Part of a small language model's weights.
Training: a variant of SOAP for these matrices, 265M tokens, 4422 steps.
Each number is 500 + 25 x the weight over the matrix's rms, rounded and kept within 0 to 999. Layers, rows and columns count from 0. Numbers have three digits each.

# k: layer 5 attention key, 96x192, rms 0.0662, rows 75-95, columns 96-191
# q: layer 5 attention query, 192x192, rms 0.0674, rows 140-159,172-191, columns 96-191
# v: layer 5 attention value, 96x192, rms 0.125, rows 64-89, columns 96-191
# o: layer 5 attention output (transposed), 192x192, rms 0.253, rows 128-153,160-184, columns 96-191
k75:502510484481500503529515477510487460513515507490477502459529484497510505512515486512541502508487535485518521508516508469491515497502528504473509545476494507521500509531525502503522490480513524491476538449506516483498490481480541502497532460528520511515493539526503522500529468485501447481
q140:457499499493507515515518547507525478542487506540484501476534507519490501518483507478516506465516484516502512556510516495489482526508490515489513447488508536474473502446504531475528508521471416482474549552501490516487539496490515506470501501490514549510479506494540489504460526466494502494
q172:515495492517479521491458513488505485524523518497517501468516520526484522526537474516489588538478537510494514506543473526491462468482468464513493558498513493552473499517462497490491518510542500545499490487492459509497513485531470508533464537533463483514503537471543471510519511475545502511
k76:468528479499529514468504475483529538514519490511518522529477505493490510496535493539512501512503536455457493497531525526485516533503518509512502536530500498473510493494448480507496541534530502487483497526523496486493506498529492489483505478521489474488523504472480486499503526443497502486
q141:495480505530524449505445483493503487512526487515478502485464472542514508517510473478505533508509512493566480526490513491462474536488446453524474452462533501495475481542483521490502493525460515487508487520471446577517511536526473508468528510508524476511527490498487503496452505448494479470
q173:497489479502505490565465475541516501474537535550461486520519564551503522518497461534502478475515575530511493535506524490512537492535490514492520523459517501513509466531481504464478510510525514508505467556561483520528445472507511487473503497519529470493503489499528509521470543490483511503
k77:497494520494507531514515473482512510505500505507476524534518465509495522476487568509474507532522499515486576473532463558520515519504482502522464538510479489484536507457518508521484504507427539470514534472490497508500517484532472500501481486488461530468489499523537513498515469484485482491
q142:448485505494553514520521492472472446538517493476502475541485464495492522509468461481504477484500493516501498492541475482466561507512504514505484494525503483522474483529476490448483537447509525541489494512479507513504538484522536522515471533479478533473495501522427495536538506507478486516
q174:524463535514537497481509528529468464518455489449467520457546488560499522512553494495474540549489521487481483495532521502521465493484514520528470526503501531460474451510431488498470539497474476489463509468492488512489503519473488527511505508476486552511492500464454475485500493456512514480
k78:533533499502498497502459521509458492494495509494453497463486531472497495503517494488504504474474520484467487486482496480534507509507497494491469466510509518489501508516491507570533460473527506510508503505510489529530493476481466504461477512519509459510464507568494495459527544471526505493
q143:498489465451535456484521509489501518457527483500465460498475497539472500475514496475470500509500492474453486496501520489517468494497526528500512502480431494506520488481495499476529516485471501481485465519502500505509500459470478493521514514491544487477480524525475473465519486518514555480
q175:529466540537500529519492494506480482511517484491524457511517524502502488512532518523504546537472521469502476449490477457483544526509523505470477486509486530564528499497481474508459504494486515459503475513479489491504498517512476500504515471463493463519490534467535514552515537464465503517
k79:490533502485526480514501498478498443495459498543493518494496533468502471521455455465501493536526490512521491521524515545481508500517498484482494494523514493494500520498490532486477500514547503550508521497515500485472491505498487518479478498508458512545499480478491509503515503447541507471
q144:505543481491469459434564504486518473487488512507494492518457519511531521460542494520539528459469480530553488420487507519501484457445492494553477543488514488475497537498514495504512510453505513479506466489461515499488489501527546519540457491443561440465474533509453482483543507526478488469
q176:500524525521544508521496519534494482470484504511509513506487485514527518510494500483485554517489511538517526467512509542498459494487513524492481504537500500470492488517520503510504485479530504490508520515483520484469513499488511509490486512486523503493514521536493508529494491506472500495
k80:481483493496512494499466501523483504478498491493495503506497528502510513509499491511486520482503498506510502499487500518520500497511492511489522494515504531522499498488489475511478520488514512484492489498525488510500510485495492493496511518500494502488498505498477482513479512524520500503
q145:511485489512454511521521479479516524542498508514491547543500487540504531492514476490482472527496523453502498520487539476489513522496501478519521480493508515499438482500487510479496455534500488531506542506541462524459515465498494541488467514535447496509505500489496505466481506494465469491
q177:493502467501496495495508478476511497492492487477473483494507509497498492501543495506524469504501527466460498518496508482505517500518484498494518519478514504515509529509508513505499494511506504521485504494514478466527499476515479485493526500503490488498505505462490496485514523464480483489
k81:513490510520500509518437482497486513491501494499503520486509493502511497512526514480463534488534516516502508490467483508526493526524471486519507473519510484504507480495522494487490511525482537449503453494502485503488505503497539474516540527523488486496464494487500496569496512522505497518
q146:531516471493473457518455535493539472482527528505469502509489552537503497522540472482484500450527522513517570498549489512503470512526521506468469497472480489524511541506507488483482515549529468511507475479501483526521535505495461484507525515528506512458500527539482473527489486503513493498
q178:492513501499466504500502550481507523511506533515501484486503470522482492522506467481456511506484483509492514514502457479506489519489506488501523499520467501515518497498479529504512497507495467490489490491473489522493491489497487498510494498511511498478488502512493476508503529481520531492
k82:504518499508502510497500485526502500505497451493490507497515479447505514504463488531487489530484493523498456514531499536482501501484481483501508474505484498500468487497474521458473510467485537494500476465502507517526461508488528509512492520480486506551479480484470536465488531495553497509
q147:490488513484523494518479529518464550480516476523508523475461455503502456499451483519456448536488491441492500484522553532488553518505459501490455480483485453502476521528473495464497507503482521444482549499472549511516511587499493502534543537515531505547527509496487536465562519473528508506
q179:510517507480474544529528511490515483534490488450462515458523507483481504465515496469488470495498495466470454545459472481496460500479500459486544477503518506555481519484506534510517476558518481488487481460518516497492517481525461489497506473530543460532481517481481496504546528461507498553
k83:477498527525510515509522482477484498475530503491494497502506503509493511507549486520545526501533507514517508492482495510510537526506467478498527499502513482455511490494506524507484497532522513489464545480486502495469506473505514513522502490467496491487521511509522540491531505494519494508
q148:521520492553528456532523482464518493485490494517489506531508513479492501524479479495498496482521514527489514497514461438487517513491478520466476483478489493493496501509475483490493500483506484480528478551523480525523493493513556519481505519532487488465486480540497513488476494490493495510
q180:532528465566545472533533503510505538513473541483466479455481517485499510514495485471446511517460552551508553523538430524520455521549521540494484499501474501501518508468506477506493472502541475501490500493476479496523506477494508498523519518500519504446482496509494476545473471498466522506
k84:517482516486486454498453515521487483458534521537477510491466482535495527481520501505514531498512487510511518489484530518443493513462524481515528502532503507491475506484499506505462528493502497509496484490496546504519487459467451512514469494467486508530482517496506487494489475538509522494
q149:519477472456518495495493527508543471515489477500452499490547540506484523507524508483456508499456537475542469510513466497549486519477519489533558519478489521469525485518547498491545475517529484502469495516507500508531490499516491499475476510551531490518531509510489457505507476555521471536
q181:483521518499522488493503459512551516536465522569460532513496517534500517503521505478531467503518476501509504463483492509488473523541499496502524530502542491512538532509530528489520498492511467503498532470504526467448468488467489482480544520478460477488489514490494530486511485497513489465
k85:485550499492519501491521506471498519514532484503491513511476489476492501511484522535487513497508537527516515486477491540465487493534496509489521495568512491487534460515469501490497514542494528504506483486480496484518517523499500550506486501535464520512506490542523513482509490526545479475
q150:525569476538502465547505490426522535469531525502531500481503492493504513533477515540520498471492529540513529495537489493491481470573496528499487477490449518448488541487536511470498480497512503479502484522483485510512509484460479540511439501501487500465553473515533514480502539523462481540
q182:539532482548543492457517502460534545520477500512496508463485500511527495489483478489489502490492503499477505447490478492470489485526527511483457530497468505513542530496466517509498489505508506491515469523492479524481505517509462472491504507466471507466521499512484500501500539554513538459
k86:464481513487489542503478498511508514470479512516484506511499505506449474491516533512515464501494490515497488456498478523498503510570443503493492454510492490492522456478461501505488483521493500460503447447499505522483485470525463487475527533480500512470492429484465521483543497442490511474
q151:499499481491487485455486529491543443495481495471519481543496489494492532502509514478501534493527500519516513446473506520469498505499478505515551545502497503504521508473497495486508476501455441525506556520453493475519549482500464514491537515476524472481493476480490485521458473491512515537
q183:529529462495486437535460492480542484498496529467494483483509507483465484508489458480482491543503479519456520504510481470538442509535482481467459516482492472534534474485545467535484537497475491506456510473417455482447485524482460466488535514508525483469491490483508473523519499448446508452
k87:504493505496487490482464497467503526463480506498505523478479458503524510491543498517523540527498465499486494539491531518495518494512502502508447533526492514461535524452519484487473450490508494491525506517530504501507473488494541526485513499502491534463522501524491521498467510501512496528
q152:544533506454473497526513512485513490524474474496515468500474512488511514479506533514474481526487449552500472542522519523506485532513512538492536514470512498520544500497523523496489523505522501493497496469491549453510464563500507486515504549535529488538477483508469473536498486498506511535
q184:480469531533518499516493462533495497488492531455547486515529533508494498527518527470476531495476450553473465490542519525520460474504499534463493502481477528511520467494447468537512483524490499517540477488558493502538492510479472496508458502522502501468482496444482504531491507560530481543
k88:482509508486517543480496508502473549460446489503512499493494460511499502502459483557521506488482513487470514490465529525478506511459505525524477498514496543519503516498539521486475552478476483467536498475503522480488498485465489522501462496447508515504514479456488489460511515518516508505
q153:503484481462489495515505474537494495502461490541493517481471543481514497496525523529504501528481507521485485537500492538510536502528446449502498490473535481499489484499473515529505511502459571505496524513458499470497527552515514523497535497529482479519495525530474485517500482494487489515
q185:479469477533503510515523472537487484492504494497475498504530521536484520488494515463486528518453489504474467520480515505518487485466525515496511525483471504510486455491496499521515467510480534498491499454507477488491473516503472479524494512501509502522503519425449480515546477495521506483
k89:454489475500494502524497513511484483465495500498478518500444544520494479497491505519495546510500505526513506466495530503455455512487500512458495500503505497465497474477487466500469509526497494497505509479495485546558493485450469498509504526512493502496494566461486495488450514520478499551
q154:446554540495546484588499477459498520511444454520520494509476495521534527520485535471467446493485494503510467491478483560516521508532496521471492468515450514475487472488502516488473476483520492495471471494483472530535522504496503502571477488510518529538517458502453477499496500523558505520
q186:487513502516512502451493473498568437457511509490460468492441479487482494517514501506509555501487474510485488497527465507524494519487501500461470514488476483523509481498503514463497493466447525501469470475488476509488482492494497500509542506510508480461483469475503524539502471497492493508
k90:502480480474459488419529520490474486526519488495514492478500501517488516494489497492515522524497488477483504515516506497491499469508488484521528510479509483475509512492462477515471522501514504536510511493473514556504500554489497522515500489504500467472448542478511508462551501527482545499
q155:531552541508455526487511505510497472514427537493508457515520492531498444484485482523456484530501508527530491507493522490503486596479509497477458528532484489498501471463517445491514484511516485534443511510475500447516524461525468563528485468522504499493499485549515474505496519523546498503
q187:482477500522529484497492518515476437518559529530467499530506568478516510507472522520519478500499530503528439505541546517486497510515487499498507519481523435496528513532497485539478499480484507541460481468436471532531491480498485531524450538473539487499448457533468484494510511472454524495
k91:484532470495538508496488516516472518480507474523497486468463493522491526490530469515541513519504485478505517519497474500462526501498467499516525502495529490515473508500520518493500490511451534499508524453500478544498491508490522501522532532546472546486505508478513518496495470525510503488
q156:539487534545536508516511507554517535486457478481457495475504582500498504533484506492454492521478531513486494501467542537502528495475530493482531499533481488475527479492476468506541463504467503520484485443494486487489489564471472483505545484501450487542489468480504499501488454562512493467
q188:550516549509495516512461496530488530489517501501461514542522486500489515519499468545481508553517531523548478486529458518538503502493514511505498475474477522475514489479479505485465463473512501524502526517494506510517510493497545495485491518506503505522483531519501576493519528464501528502
k92:499516536512494500493478514496539461490533518516480494489518475511504504510509520478552503481537471494465505512526477494516474482515501483517492466515514487544512499546561491477517519488508514453496536536475512450511482479471480506544472466535493482501509495482531475462485507527519516498
q157:525507503485498488496536517517502505535457486471489480483488509491485515470491465496478509488532479497547516482503510528518479508494514505518476483460484511533492508493477483549517523418477501485486495516492535492518537471487505465509519475521500517476482498522519491528511518515471515501
q189:503485488526539481542484491477479512467515511507486499481487529511530511510528505503491467483478508500507492517513504455513507533539483510502505498443477523523504515523516529479479482494478524482516508559517490494497499472492520520492465500563511476461461514503431559497505527487491461531
k93:467506471498479521497509482469482529457536491471526532486464464523509482500500490514506505538494501499506502492475468500474493490469508489486495453519507537508498487495532522471514485508514469508519515510508518500538451511476520544507499536455505542474528450503478479499508475513492473503
q158:515442493481482508458526466491522478497503489485511502506496558493505493521556508523508541520550502482533501524532463500508519530492506480478481469463482501471508509501481481474549494470577476516499483503452472517501505511518529481531491503489530500425493505484537505462489483527543490487
q190:463507477507448494480506548510490500500462509454516486527444521546497456529496496488472524533515460507478470507485470537504501530487482465510442485521520471507489509474475489489464465477524511506490500465486500516494511530521491461513476501558506506497442481521487541507544481468491516485
k94:527508509518490493524470525511480525510479502516490481454511461500466480468471496510502475456453481499486491444527534517547488480471471550505548544482477487508496521535485461480443536517489499531538500478473505470515485511510470510435476484487531521537507539483469500497473508469489487511
q159:474513511492506466469504487512437504542503471466462481432469531484532497511501465505497477477495490479453529484513526469502527467509535507475510534506525534492448517549502513533485487508503483474498490511489488490486517517499512451508474480463508493440474537501501540489463499497521467514
q191:477502448490486469491503549499521544546528508495512474458515553456479481511491459490511480462511476494513489487512516526495576538527497542485515490490495500496501496476475508523470504529502461548489515524505457537518509478515451507490471494532485542483477520480507451534494536495517516480
k95:454524473545526523490474501504499533487508511523486501517479487534501502469501492533489486515496470510500519483519482481476540496517452498536484543549507473492510504466530514468489513548482492478487472493492485491529463484522518504481527498499487517531526474550515520497519532475510464518
v64:503506499475497516484516495508488532487534514502505475498495510497497482469473517535486484468509480499474453497507495518482496450499484509485509519506511492506509485503498511495476484521497483510501478543501497521514490506493520495495453485498496509498476530490500506502518496472525501491
o128:476464509503480491485513502486503529543525510504506506525482476527467453517517509485488495487559491510515477494515511503486490462487473513482490529516480515495484525536504499502486518515489505502488520518517515523484468486495499477493514483517498518545526541513549538515482497534526476504
o160:475496487502484486475499459524543514503545499502479497516507498493476508493489568504509474503486463536544500475518510566457506518502479530486478501503487491502516520517511518514507473523488494521467484472507477495480485534510502533481502501503489483491502498506450476493483471443560473506
v65:521507499461506471483527500499484510520521511492542482476482484496497525502506483504510510488531505513520503512509508512498481497462520493499494500524501479478461516527517498498527524517538479503507495531496526512514520464494513473537508485478490473471517476487502512534491478536538497485
o129:494519473493515500493502502496495480539525524475524466488465485506497498463505501505476483476523487489541509496523463508507500510495508513485492510513505453520461486506504514501489505501533461508525522510493555512458501534517505486500493518464520507499515545510477499500497523502506470530
o161:520503517511506501516500502476488486512503507491496511489530502523537506533497487515483504488539520508477472535528506502520448484488522511493525487506476539460559526513526479506504504481512477482494482544479481443514532479498538477490511502475474514517493535539504502532507504523516523486
v66:498528486495509525490507496493513483489467519518531503506489495492525512481481484483487499511490516507530511481496512506486514499483513487479498464537517502487497504513474506475502517523521485488517479472476525514508525469478499508493513495481478505525508509491494508523490500476495504492
o130:527502479498509549505514478487484498492482513515497513514483503525511525500492497501507512498511493522515504459535518484485476510482484517483522507508500524465525463528519499501494527499502498492473522513506518509477466497489528501485495474504463490518505538520491469493500500517526494456
o162:478489511443485493489476497468476467448481492473517472507501475478478520491496467500492483464528493512499459492531523488491481551494518449518475519492493496512509535481510465458496517468478489497498482498486546478525475511513496477502502476491509510530475480514509516514511503535474512508
v67:494504521485510484489509488466467518502495470484506496533513515489496482496512500500508515523510503485489490497526512493504563545512492454524537496498486466494488484480514496510474503528488496477532500495497517481498504487505500510481510487494503473504500476493491497487510498517468517462
o131:496472518530501494514492475484471503514487471510522500510474489503477497457500518496517478517522535512472471482482488478500508496499522456486529530457503482510497484513526504480477479517540510506473506537507541492463532541500518526514543460476507463498492499492476500516461506509497496466
o163:453511535500495481490511542476456471470478513497499508528501475519531512531530503494471489503526508514506517450481501498495513515543510467512525497516472501537515452470497494499505537488487479505518474496501511506492513482514506498508508528457494500485473493500486506471500546515486513502
v68:500496495470517515500483518490483519495491497494504550523490542533509477505516506530484507498472509533500527478504486471516484481514482487493550482545496502510513491499484498532511514499499513523532479516498488492494511517508510495508487518464503485489484519512486465514485505484506499520
o132:496515495483513547517531518516499473532478520541496495500433493482504508497506499495501497485490523511525501547503475508482468511473541502488513476497486517505499511506466497505475491514484473477500508487506485501511495462490502512488474530474469500492492499485461488525501509553476503488
o164:495516494507520538448480513504517482508505480524492503483473506469504528489518535512490522481457495513524527459499495487521519502513494488502519517492536483510540481494515532474499463551503493471480454528515507502515517541481526524484499536506460505490494502464488479519489478493528490546
v69:496497491485477524501516506502515519472496500522493460510491515513512485509516486500493498507501483517460493506501515488487495527467505506521493534495484468499497504482506510509478510486504516527506476493526479530505517500492488524516472491532539508476535504514496483513491511541508498485
o133:519461491533512522499497517515488490511485496506506491498460514550513481519477503532478483520524482477522500528500526506510496518482469503510509499505491492484500504541481493541538496474500554491532501490515520492500491491505461512498499494505530530533531497517486517516511535523500515499
o165:494483507501508529537509502458511493525477487481513536527478457506503539495505522494518522503475484511504509475507502480536502500503485531514481519500502527521497490500494531491501515517466529518526527505539504488532507501485500489507520465545505510465506504480498515491512501489521477487
v70:515485536522503494493497504471515522497511480511475525492471498508520494523485468521476508493508503516517487498503506496475515528520552513527487518504505497503532498486500501500501492464512478500477521536515499495492470508510519477512521503501510492494534495488498495507499521509480497475
o134:559513538511490480499525485447509515503452480508520504487528472506520509499481537483506508509479502504492495515477501488476513495526531469502483499515530496508528499451494522509522491476478482491472468517476432457472514493479489478520506504486496487495524475484518511495480502489489510493
o166:475501493463498471511505476485486480497519479504525513504511503495515508520458476495489501485524474523516505472551505481508502515485488517500506483505525494514533492479506505515480476480479504502525533496498495457492475497490509494482493511488503532516549480515490519500498486508539495486
v71:544472484511490500487489499494502513513493477497495487494502484489517507470485534482515488520514515454511505497470530494523514530496511499506476486503491524539497516497506498487518451507486521522498486452553511492491528532492481466488520497481517501489505495464493472513499453468493496477
o135:525454485531525505504505499514504517489475475506478510511510531485470550472521477531502523537491464474477493520517474501533460491511497501510490496462482549482469497532502507546484521487485488479538505493471482495511528458522515537482518459469504472511484465516519503504480458453523472494
o167:499505491506502498490491470466536509549462517492492490465501511471491487498498481502508517476494493514517510496511494495514509515494504519492483482520500479507510511495509479468495516487494477480495514513493480484492532540504501486500513517504487509495469499529516482487503489518519540488
v72:507487519495525498479486475496508510505488491492486494512486461490496515490486500477478527508503492508477497497478516489517459501489502474506511514504485501484521512514500477494530506485512494489504478500526499472488514514478491518475498466506497491531456521487517511485475484522509499474
o136:478518519520479501499518509485514469489482519523509511539573495491509514490491508510482526517479526486480456469486536504518495508488498495488506511502506505529505526506506471498531527498493509466494499528503518527506489490472528485480485474498509485509490512525542523517496485499475497467
o168:482455507504535494531501502467501467485511492521491518491493491485494511486480464501495503487482552515478477537526518466526492479502519520496496472523522498504525472524502474504488531486523495494488441569513484471512522487465510481477498467503500486541511501500526501528490515497503513485
v73:528450492490514499549466505490498544501499501494493529520502490493511508492513488487512510474487490482496480513505495481452521536475494488487456520521522501511464486529480510497502537495481515516481519513493499460510507509534505496536539509516517491508521473522508515484490523465495499480
o137:472469498499528492519505499466518495504486505515495492507556471502499470515528510470488502477486526515485493524472500521491515503503498492479460535477518540559475516552490520527531494492489558540478481481525495499509488525486504487517508498501523506503490461495516488511501500439467528497
o169:517497525516512535496496505479521508496486461482517501481542504478506523505464492522526513537485512504474493506508527499497481511478501491518512541511500504489525516483512492479496466510515481485496487497534496498529510522509494494508496484490501472492500464482494503501485490509521513483
v74:496526500509482521526479502506485493491490494478520473501487479461508523485502499490466487483485517519509500489540513510515473511470494503507487507485529529510494485522500510490502501479507497490521511534502489499502511497498521496530488477480498503480472471495480494508513496497499523509
o138:500516512509491527519457512485517499490472485505481482516484503490513493505539472494505463510498561476494460492499509536515512513473517490523515514537466562510481485519494493525509523490510494488459517481505527538506499500507508473516501486479539504506505491510524532515534494543506513523
o170:502480491527511502481520501524502499523488508536481508512486539500511477521522535467510474478508518506496546500523486520517506506464523508490514489479492527479530529502465492503460494505494514512508471529462480475472519498511506501512503509518505546512525498486517524462499501520526495512
v75:490518518470486513509481497507525533494487496510492496476506522523516532549515515530479506474465513506477506505485523511516517455478504516466506529490516521506517515538499464547507518478520503494503497479524466487511477500528525496492506493495478512501501526517496485490502545527523503515
o139:510516471496515530528452507477469556484465511542491512487538495484493537493491527445498513491493515504519505533487484494503484489534499522516516492519487508510536480508493523512493508495490523485470496480512499513492497493513506486483493536503463546462531485504507475499471495507554507487
o171:504509537501512489516492515531510509494511495501523502466483507461509545497517532491480517539483505502469512475504449468475507521485523523483473485461504500515497520491482535526510506503556502475490479497469511494475498487524526475533509502438520468499499473502504515548497507481478479496
v76:476515503500487464500504491512519494483503524489495481490472486492492508505512492504525502484503485517458482512525507476508539519479497505493499508514518485493496481505505486509528504506500495524459507502463489492522492516509485474517504496494523489498511511498514476516506477484480480483
o140:484486491531496496500503500552526500473557496473556519504468467516498515473477487502515505495464494505493477527495491510524504501522527489503489515500546470494497489493488518503497495504524500509499473527485467512498529497518517482503500479502514486466519523505500497526465485478506474519
o172:482475527480563532503433511486513521513517539504522469500486484475533526484454483506499476483461452490477487521497533494468516525510481504519497481533491469506517529491489551480495499529469471511522505479482561511538488521520505492475485496500512528509516497484514496497531484482514472521
v77:514522538463516524497523475482518486482487489518480480523500500504528481497476539512483495499476503500501518496459526541496467475492485496503521529477439495490514503516501488482490470515522454515501525513545528498488493501508480524496510521496447528527507495526518492523501490496495489524
o141:476560496464493523537521520457516484481532484533497508500515526487504501512518496476489501512488478477480504467463527519552511479474507527533518474487480467508523484513509525484536510539501526500516515476488524506530462518465547501504518487491481490493525520553512522478505517530523513532
o173:466469504519539495491493503502492484508487499525525503494471482533512502482489524493548500472517489513502501482513526514477510481486475463511509513523485499461501548507502546510507483515487509483466495497506488521492463533514511502531486511489466484515525503496512512494507464487506520494
v78:520486504507508495510473482498499511492515497519476521485486508514513513524541481481478518475484520488523494486494501528555485508514460490530530504514446458482534483504483480519523497524509497501500535503484487490504481531494487506502465511463504516516487517500547458491500495505479489502
o142:500507510479518493475512522459505526477521481516524497475507504475529516521477529476512522513475517486508503489492491478479529519522509485493517464475499462517512455461476491503499470526519522498480480488511456472496486505497516536509505516493487474479506476500538492507505530497499495512
o174:519474498523509482516484493522483524503469482504512505526459500508489470514466500469481506498503518523480490539509509480513503485470512522485480528501480530453487485523522460516485516500491470518479466503463489497544494484521491488497521484527517529518477506536528514491485485532501506491
v79:519513520498479488512527509530475487518497517537494489524479493462500496468489501477512486492519488518511496494518520504503491504500511486505478551477480548517492502490478510478490480491511497500505498482526508532489483481504521523500543498529501499473498496453523506480522484489520449483
o143:527489529502482489482509515443536508499509507456463502505510504478510505519506520523497456471497452530523503468529510511478507513478509502489521537496507537502506508510509456502488470497493467486496517479521531524479502542495505532517532498507542495489509498476494516505536472552500466482
o175:507499478534488505524512524472490484484510524499528507509488509469503516456509504510504514499488519483464513501491488503498500521502438498481510514491482522508496498480494522479477489530490470507496519502569479500544528510532519525496502490497514509493522490497520491488531495485484502473
v80:513485502470492510514482459500521529509492511531495496524515466510479514489496475460472479522482498501516478493485483509498517491489506501478478497496532505509503492501501497483495494500467521513478514521490517508473518517493505479494543503486491524499527517518493456489468476490545518520
o144:485471493464530500474479494448486495540499485512506488510565487483453501490432477484479488491488486498518515511493504475559497499491520515493502505521529494505502470517503532541503501489490504515506524494493501473505514493476479495529528509526493504491510488503500485505507515489546508505
o176:492472483493490497507503479486489448492529537481493490519521518519518512494525474460493485436497501503492482491504509524502476513512525498518504505514491505482492482494487489494505481514498508529476522492512493489474468521519488509476506516538523498496515547473479491554494493507526485540
v81:513512487473474510505501507489481510492494527502482532521510484511503496463482508504489496481472502499537486517507505522484509494487501494491479492486504499525506491481486483487498532479469512489481497509500509493506489506470496465511497476514534482516489495500499502491469493529509507496
o145:514515520483525500510494497520475508503477506504507518496490488490471481491506502485491517506495509519513484496481459490476470493509523493512503501480472516521512502497502491467474511472489536511502512497483509512476489484490509446497488482488498498475480493485513503508476517514528504498
o177:486471494483488538561502483492500520496475522491519465519481468496433460544467492496491542502440492509491512523525519497509505491444511495490503500485497510499471491520498500453471539506496491507440559515536501482496457478503503508502483471524482513480525538531507486510531487528510487493
v82:497518508513467491526509501511507499548507494515514526507529486506475508474486510504506540482502467507504493515485474498524490524493504465501489499496531486505510507501510502536509490531476477525503483507513481492473504499549491497445516513515522517507544506516504532497480492518501511474
o146:509492479501528503483507523493493508518489522500491482492576505522475505464527464513490521500513497501516438519491494465510465507524493476480525510487500492475530512508470525495532483522515506515499497518501525517515505517509505487481482504508511507506496526490471475471478498478484498527
o178:494505499527480501502514495523453503508502499535551511512516496494526473520500519480522497504485508494509539490495490506511498474474499484468497515480516490488525514484495508501499499540504506534512530492503494477506497488491514526518471507530483516500537494535512496496491492473492507520
v83:509498516514495510530525477536496494478532497539490496507511533511513489513503520497486531485483516506523500497497522529525495512507484498486505518502489504506470502492522520530503501487475503504470503489518487511496496500472508542468481479508465519509487506488502509518495491519480517524
o147:519517476498530477516503487560514473504540479496440476488535526540519525524498504495509515489475497513501507512510505534524502465527484480510492460521500468504499510490493538521486503493497457496501519482489526511507509534537481497479466497551498516516480475492500477518480497498483517550
o179:486502507487466455497510486501500507516514518492507523492460494486481491498534474502517508488524517498496524505563491511525479506500499495478506519443503523513473496511514483483479497500493451513487499509507482505505519456490477495532503499519500498480516529494479515537516495475503505495
v84:502481543521467515482527505486529495494474540511505489502505544493505516501535504481477502502491508511476476490517469502515505508519521518528518519517491544494507501507517519496519487522481488477522478479506494483514522527522523495512514507498502502490522473475505504488494492481515480487
o148:494489500505502490510480487442505499490501462506465493508473518507505517479514512487493488477513496512497505515522512464485505508493505486513477490496498485461536510494491513481487464457498521480482473522481453464476512494472508537486501507518494500507484510501477469508458518509516481500
o180:502495512517515508503508469464483497495508487509475517525471502485520496534503530500520481503493509505488525489522473492516519500497523492483519497486485506523500524506476514503517486531521495538486492521479462517519488493495520548511501483465488485510501530496507495496502505484489471479
v85:502503497504487499505510499493487551531490500527471490494494490467482514499496490508474487518505500513505516509499518475536515542505502499512508475470503489504507502504532508520547539519474511491512482502525511515494496514478485495468514489518500500480523496500522483502507496511507476463
o149:515471507504483491492505501467493492513484496524519508500489467466481486512468492442482466528514532501485479507519453457497497511485523511480511496451509512486512480479508501476470523495506513488506537518459512499480494497480510499489508462451521482508519500469494479520490516528495492498
o181:525491457504503498478529463499493502538455506524499519509458529479525485464492507484489504520501520489496501495484474508491517505524514487523537492500495542530478476517504498517512492514483482502529507496507500507497524515498486512517520526511525496500496465494514514524522529482477486489
v86:533484521494482475505484510540512528495483508520504512510497516503495509494513494505497494484524501513485494497501482498503542513539492481480488505477511515520495504511462487490488522473508493505486506488485482499553504504517505495542517460518536505488498475521501497533515485470562523505
o150:500490495516514501511525498541514488476481486503494480500503495453499514505496547475475484467530497509504479487481483505444507514495472507516435525507518498493484513546486516526506479498506473508469503485491494505499504464500510491537527497499463494496528484508481504497488496462522473531
o182:516510501490458504527514507493491480481507482505482542495432523490495482489509512483538545502512513493500489470485489506538491499479530454564523473466494461488500514489484514495502465522475483519503530495476470506512498493492499501504527508505517489487476512504500512551468503512492492542
v87:456502478466495529483505507499495523498474486542516476495487460545489527507500525495516533517498523495461504516496500530507517516503474518498479477494471510493502522486484487519521504511522494488499490520495451497504503494485540503494531509495503488502471506505497541499506494519472476495
o151:481492467506500542491484501487535487501460517520494489515471490483491532505513472510523496499489521497500479488495484531488538507509487507523516508467501512505478529524493472510521500507472488497481503534483468520521519520501517528497528500434499490474483480507519514503500484513489517493
o183:486500493491470488535480500503457513463511492483497532533505515468494532529529459495467482512470506467507509511531462522488462527521501506470494480496492531494522510505515520533496513507502526521489507520514541492491497445491508495485487513526511503506520547549474497516493471524506461496
v88:519542516465465466515485516524461496496503474513488513510495510524453516496490487527532490509477492522524519503507510503509539511462505488501478492489488496513490465511520481503477497518507508511507498493491473525515484482498527499492501468473508494534482495479513495491506512508513502469
o152:519486489514504492511489491567482538486477510491507544507484505521504504459502505490514496511501464489489497529502509519486498487510480496474484478518503505450474469463501524537486530483482532497529506476483496514505516539499531505461498483504502521489500510517509531487523482511517517499
o184:483487507554468466511528514468492486494542509479510487480484504498515490482539462475506512487518524477488480500519516495514551493513500470481518504507523526515490495492490498506515507507539475487493534493557522488487519521502543458528506489493538501479526522506509486503494528464500523504
v89:496487466523496526485454482483487516502492532483504474494499500516528496502502508489528527515496500520517505470498493485480492515494519498481524506514507473488477489491509534501540518488490490513511524538480505528505506483509492522473503475503483494495513501494484492504494526490499493508
o153:467476497540509505480456518464462518511504541484485490457450490495515501486535512492487507489452526489526500529493456539488494521528520503495495508473510459467541483516513489496495506491482493486514487511522511519492530513490522514484476509494490507479484510500486461511534531530520519519